Weights of a small transformer language model: 2 heads of 64, no biases in attention or MLP.
Each number is 500 + 40 x the weight over its row's rms, rounded and kept within 0 to 999. Layers, rows and columns count from 0. Numbers have three digits each. The size before them is the row's rms in percent of the matrix's.

# up: layer 7 MLP up, 448x160, rms 0.263, rows 334-389, columns 32-63
# down: layer 7 MLP down (transposed), 448x160, rms 0.248, rows 334-389, columns 32-63
# gate: layer 7 MLP gate, 448x160, rms 0.259, rows 335-390, columns 32-63
up334 109:475503443510503474432489479478534509475523488509445529469429465491514556513474536498517461447452
down334 114:564496413534507542488564517480490560529546503527534474489467473522521562402482536492520543547524
gate335 094:528500611610456509452501499517459453544455462460569493483461488446501495443594476513529491449472
up335 097:574510508476513497478481545532552436502409509481501496475553453439565452486509510509480459572481
down335 095:491518530519508495533514432557451478505536566491450544475583461442393548546509501460527513464522
gate336 095:475485521527401525535414492466489558572575523497536521517490506515511554488538519500485476526513
up336 095:498449498472474496481470500452438507593487511493507483504450555413459488501537567511531461517445
down336 082:548549510514502423465531488493544457497436459471525515495477513521514553492432510541525471490487
gate337 093:418585512483517502488527494492495521514615525543479569567489519510518488480505557452471511513508
up337 104:510505490492497542471473497501464398491537454476479508457535452542445500520474543450561552576437
down337 077:512508513496509504493464477476495487478464490525472448478523472497501479445491482511546498444438
gate338 079:515540548519496453553516431520503448503548543559482496563454501466532475487449509449512487474454
up338 087:457504499476480520492440459496461541489521488593605474515494517505497509475450492469494435519513
down338 075:558447491472484462539478556486476544515477491509555453539513572548567445520455470479500461480490
gate339 098:574532511588507527542437448463530516494503435504519469461482499587429470479480513528538525459520
up339 097:455513531503513482423532475503527508530475551458559544474492566480496600544519506442485460501569
down339 109:529416420494526531572508449528507529519478443473516441434510510490514517420498517541445479504522
gate340 104:547462542428502439511533524470592443558475477431495558488555508418497496378453483534488487467486
up340 102:515536427461511475542420442565520503409476499501497428446471482492489443558540483414513480473536
down340 103:490500490470457481551487469433478535496463546494456519449516497442486575520437499542495544470456
gate341 112:431450522448514483528547431436519501509484539522535534557531398546543451542473567455462581532483
up341 106:509446523458530496445494506464500506532462496490391508443544588450523540477443552492521551491432
down341 104:436456536460410414511542516528525469529503479477541543547538442505519493499515516463499486463508
gate342 114:458454553479459500475557456513528479511574487482425527517468470565462452459525499476518508499493
up342 114:430385400529572510479514457533472513470494483490487531510485592537529515492462482511525480495555
down342 116:571464549494471490534519501437455513534533507499513442496502388561479421439544463500501515534526
gate343 095:497515548556441559458415529497459539515475549584505574519529464552530579502534471484495501504495
up343 097:514504476451546468482476532468466494459525457457457515532517430485568545433530470511508534412497
down343 103:514567435531550481488478519522494467484530524478434564550476485493527525495530501497519504437522
gate344 076:441528522485558533557496510478475428569467490371442536454585523598505531502475502483475517544510
up344 072:465469532565490503433476455525504549513521472454523541472465422516478557480499495472451549468492
down344 097:456476540554554526516458453518449534506539470468469552480508429486501583513483523534417500497499
gate345 101:551442497513483439483496486484609391455470439492546490522500497427516535511516534552522495535490
up345 100:514525484478519483570494456489464495545473445493507461512594472437551498434472525490480535468450
down345 106:468482442537471491499554556519535470464447526443494463449495543513531469481534583525477440513422
gate346 092:465464514459455415569534477469432451456499452494515507500562534593506542530520508432518495490512
up346 093:411408442563446478493511529437458492482510492538480527501538481493526490581472513540481542443489
down346 097:473506458519510517487538392498526517515454444471440483530411453448464465488565522501486534473462
gate347 095:564454513510502520568413466526467482535507457610566426449394492555541539528467466452499476489486
up347 099:460564509433447489553505388418455467488463432548546552456508471537496534507537489486591486499499
down347 087:596520513496486494446506493506433452499488455446552477369484474456496470547494487492528533524522
gate348 111:463473500522486476493436492509536529482458540491490529540491474540455487545523476514570534576463
up348 110:505590541515478490512522512508531484555477530479487551460513571452543537533533454479527502530483
down348 107:528472518521513528534471458475540454506491540507424485512495493466533500466451488482565517428484
gate349 087:453508487473443490512514468530513540524549483481549531568497488501495547487522511481493514472542
up349 090:493507487548498451488525551543493504440480537530478533496525507531476448500502420502439572492481
down349 092:487512518489539537601528509556519524522480537466492477519527445442506505561503496525534586449524
gate350 092:479434519483497514514517535557527445575571491536571462517483465483429484545483463455565485407552
up350 100:478530517437435500531512542510536437496527475496510507563517490505485473513467527528416424474514
down350 086:455461571494572534616503567541417506496513469463579503539459455500528522497536567428466515504525
gate351 091:504430553501580518586433417547514502537541483460566540540533438461482516515518586502513527474489
up351 087:490541485563444509507547551543560468565512498468473522445479517492470536506501426421450516496535
down351 088:422529508591488512519440506506453542523542473450450521477493445471486547540513470405450513496518
gate352 100:462524534457485544498546450464482499492436446574471495475410479549519518451560553508452535527474
up352 099:577508481524466518558463510366478525524464472459537498536534530498535449497500489572457496478498
down352 101:477510573499427454540487484491443587505547471524472590563543482481495486481463495573458592442508
gate353 086:474468517504554516531488542460479517496434506500441584546524473552470421507442485464518485564468
up353 096:579457500444543549492438445535538491526523529627502395574464510484561501581589512479542464502497
down353 092:482514549504475465463557471457519585537499544519395526514570490518504498426501526501483522446470
gate354 087:501519450514474485508491549499499475547544455575411511449498492479491489457457507412524494496523
up354 093:511607489444516483509508443484474577485568493535442495488433556510510436493469565510463491491464
down354 081:426539573534528526510432555447482492405486513485527528486506476461510523472575516463419468524535
gate355 088:590485551421566507577495443484473461396404530559449461479491493473515493481591564488502452503502
up355 099:479452543537501447515470480464500525470534480538511494552510454466439503539485462471503474549532
down355 084:539553490503502517509421594491538468536512464495457478550446517478539571512487453397522546530530
gate356 099:508453480449491457533474419483531471507462496468453420534540482476587466510454527551566556498564
up356 101:542433462497495461499499500500519497496503516435522459563473585534568502522471503516479549432532
down356 108:557447483510515488543494434551528508421510497472451544485536540412488467525477477529478514467490
gate357 086:477511562526454452424525508446548498541489542528484504549474541497511518530488448473479445488557
up357 093:573492530494527450495474450511585497479539467408543477548523524466500463532501467550617486502525
down357 089:504557508552485466543498399482450477506501503481533506496550516463512483527527544516476442556559
gate358 093:536444596513459524495524605514399502505503507476492511565520478498514498488577467465509517421439
up358 094:516478500557483452554461544506500550480549514545460454508570511536539521522456424500550435537506
down358 100:564508461478442479468507473410489551497422510494497522461492444469507485438509432557532529493555
gate359 103:484420486387600536439538454534473540491496522549553448473491525553489561527456554462506483476466
up359 102:440515518494439499554541520477511557496543504569495461514539491448549470510495475470534465488400
down359 105:459468521541529519444500473499526470476515473504480439492393492510490549532554507505544547523489
gate360 086:487489485491550518491560596482556472500524554495449511513463533557481505502561475519535526560540
up360 090:541529387520487469496511534560465439500502506474473477461472421535494450504498549486530527487510
down360 082:511491522494503590503487491497552523455474451529464478542497435523556433485397537441505455497522
gate361 111:538487493437518408492462443564510503520498531459471547488442494461479464464517493518552525483495
up361 106:499475471510554420515392480451557539469520549402463486407494565475517475539538501557514518502479
down361 106:464478448535562444534435476579545463477480483458502479497467439557506485592476461492502512439572
gate362 110:495500527535469507426469537517453492502559511489515507496560506524499508473525504544559564509437
up362 113:538512502500500508470499524463596533478510484527480455440502508470475502521487500530493459498506
down362 106:498522520505536487447478567534566472535592581460522517552529601459514530499487529460573531454477
gate363 089:525490514638507493512504493469478516478481453438540556487550527520530512533469449512451552461543
up363 081:536454445495478481488495465411502504410446450529542509524496521532534401476492483522538475481517
down363 092:512474481467470457471538477460574460453436471554507467537491494510547414482507486513493436508468
gate364 093:522434455472447498489519521508495493535572598515494543476472557495544527481565461473524565545490
up364 091:542494519557489517474487475517427505548508516498563485450505537500546468591540492565498505547492
down364 097:564468494405444575475482520426523513527592468550522474529513470521516461543513470514516533514509
gate365 088:561503479532527503533565535509489444491458510503513437543489456604525530475537503549544452519500
up365 100:476492507500466474439456455490463533457557535489561487477513542474471497497457493495539473437529
down365 078:534462514635516556529525500492525448532568521501477497452473537472531468535549554443493494588579
gate366 093:529498529499444557466598425565492537511427467547478541505506489456528540511522508522581489500544
up366 099:531508520533553479493532517483504536532556490527459485406573501509491483500540512479476486539525
down366 105:473505585522493535509526450457492538529470464425520524507534503504468518475570602583481460519512
gate367 114:492472497437487454549512508429522519506497489421500499485460549540442514502552547543474500542446
up367 101:475592506464507591503528508449497506452580463523542478493494483581478435503499471511478522481464
down367 107:546507574475573528527454468531476504428557519519455463496498553521448474509507489541551487479525
gate368 110:466504495465456507542535450478530476461531530586537554548551510472464520502502347539491496547439
up368 104:455454576500466617502520487450515453490551529462479485504450509550511526463480464577433467496578
down368 112:567460510540432480534456499491585464529508553501494540551526467520495548571486540479513444502506
gate369 109:460510494496473498485525433529599498500524523518456481586441501515531544489464528448481406552465
up369 106:513499450486541444556540496487516495484508508526473517490559527561514557499516512407406476529494
down369 116:522526542515464505469460560535518533501474481520538496476469498375499446553613469468459527542543
gate370 094:479437567463538474495454529487590537462551473481430462469536454524494467469504553515474512439429
up370 098:481589510548499482529515483488499519464534461467521516542432492443497529492507507580504508521458
down370 102:475476554491428504531433473465586443506504480521507518456548485545460505481420553463474468521455
gate371 114:512502528549483469489486506450496481517432534486460521528514479523556516511480496476522511481552
up371 113:559496478436503520464437486487508495539498544492492433520441557520433615444484449499515453518567
down371 113:507549469386522511535516561519436499469571569450482515499432487453532475527515460526568493486507
gate372 099:578446495513527495420446504528546547542524505514537409513499502482568487446530430575446525495523
up372 100:567483464454506505561467513470484464475448553522546491504506469579461514499449509471458471487489
down372 104:470511455541598541547553420561445504522490620515433547521517500520459531493507493541448472532465
gate373 100:532482495503495479545480435472510482516573546532543506503537504447564484443518418442456508475452
up373 107:420480496481520491477463579453490520486516403394471527483554480558503458544541515540531466403482
down373 098:470526460450497464456531493557465553503431498444483508531479530536524422458511495527479472451441
gate374 090:462531485541510506577447532483535528490510490535534515508482550546515500516486585487553490474554
up374 091:503448515560423458508455466448538469460488535526498563499460478477431487427530510562507534476593
down374 089:503464406576449513510527497484545527520483452471484493485524523523514497513437506469527425520506
gate375 088:519567524445469545477567542582485488501524533504441481479416520530544492540485478500568509521534
up375 095:483485510458524502526557476577511438564500557497501515536517551486502518472451550444558499427514
down375 081:518501444524440381473519510457480475460503558498509469484518466493486478490470519457530471502475
gate376 096:507446480487524509424538455499465515477490477530520509491536495496520552407534555514480519508544
up376 092:549505468524500474505549520504429538485461511549580492428488456503453520484488532498473494446474
down376 099:491454511412455455428477477469504507444481511449468498494488453551536506448530481543497468449513
gate377 104:427485527510505489493529544485501447510556512531589561583513503519448539493490490441523522480555
up377 107:461531465526540464432485466480567501475592415540425506485453449507511575519563453496497491560548
down377 101:491500565518504557536517630469513439510554541413505492452513500450473446545528509473518533519498
gate378 116:507453534515559473503521501562521460485488497473390564474465534500495547530471463491481444471537
up378 122:510546510449474505500453499526436527482482511476516467504494541478459480493441506495490550495494
down378 117:526603556542558470450554498562531517517468450507475512462526507497499469499505517516547429518543
gate379 102:511499444455467510459467525454439428420459546446513495493583464487524502389560494462459495435455
up379 102:503509525497392600430546432503498446558526528528537473469505502595518493488561488524543549395443
down379 105:583487551481451469453571505454542482504493481535424531568571470504514469496496482499458513554524
gate380 098:485468473590574515441448505443475418510464516477482501533505482596462524522550465521553506509502
up380 092:441498512425486428484540533497504477494544449475466519462397484454511497564487465532407506503539
down380 095:531504514507461504458543496583525469538576486462499499509539467495530437415486457509480496438480
gate381 101:562487504515544514491508477511463578486512485526479456499489404442520564475465499617517511464525
up381 096:557417526452507555598498477441515537502466548559473489466510465479514488466518544536483540553492
down381 098:486486533472483494474521477467430486589509556484542477496572424508486484463480451487447473484482
gate382 100:528501546504475476520471502573468459451526535556511475437549546445494527442500501531456470462430
up382 097:471492483427547514473498487521521597462516488477443517486561460544524547518511518535468496559632
down382 105:501554505462462471504513514579543568496502432494514544437530483476535471520466516501427531534484
gate383 096:533482541503492493502503492454479462515547455578513526562473423430564461502457510493502505527525
up383 099:521543492467564483508419531521547511451534540486482462505471498510491588533521500501550495522465
down383 102:516502499484514501513501487576540513505464506532489535545452518502563590515499537575490523461563
gate384 094:499551529532543531465488383503454530480480484524469479461488502548450522506474511383520519488578
up384 084:527515474490482490485507547506433457502515450529526571517491521475391513478477493450483449520519
down384 108:538489505474480470507567496453568498479485471502531463486459527431536439520553468513459487593500
gate385 103:530476488439550476491458404521492489544500468425478561532479556444509412485447526534489526486534
up385 104:529446576487533491580513525577534528546479459528569517489484520445491541526430477475568541563458
down385 102:542559452480488484525500499486529530431478487570486472526541516500482566574495388516541486556506
gate386 108:466472591463556509577547528541562477544547421552609437520509519449524447542516500500440471505511
up386 105:534460418517432510440493446474451536449498503515512545516430538576438552453491489467506531523478
down386 117:541389560505441493518567461574471538555531460594465496518551502531499556430490449483468487508450
gate387 095:532499467523531549530510523585524534524554500453523556586497445529450497480500472411523477462502
up387 095:470462431464539487591508552479547503558553508485488507513530561467515462554541538508512471469538
down387 077:490499503543491545489496484543525575560597500504489552525544517470449499520507504457463616441522
gate388 089:501530516458585520443490482523545463492557547438464499429515441477511499484494484491417535530529
up388 092:480444542489409562495517544539469464420462531533563497517454477468421495527448482493495517514448
down388 093:483421508579408527585544454513480454532529507443544488409509469530496558562484486481465535470506
gate389 099:523528521585405446474528462554418481465514581526409517553534493510475505485553459508498514547483
up389 101:512626600585415522505499540577442524469536522482549516539514459527452557493564478489514524523585
down389 103:527442492478482541499528538482595570542533506465518522531501414478464559435479416488488513482512
gate390 094:551543494463437558584446498541555440456464475538505529474515521564417447442457510452513591401503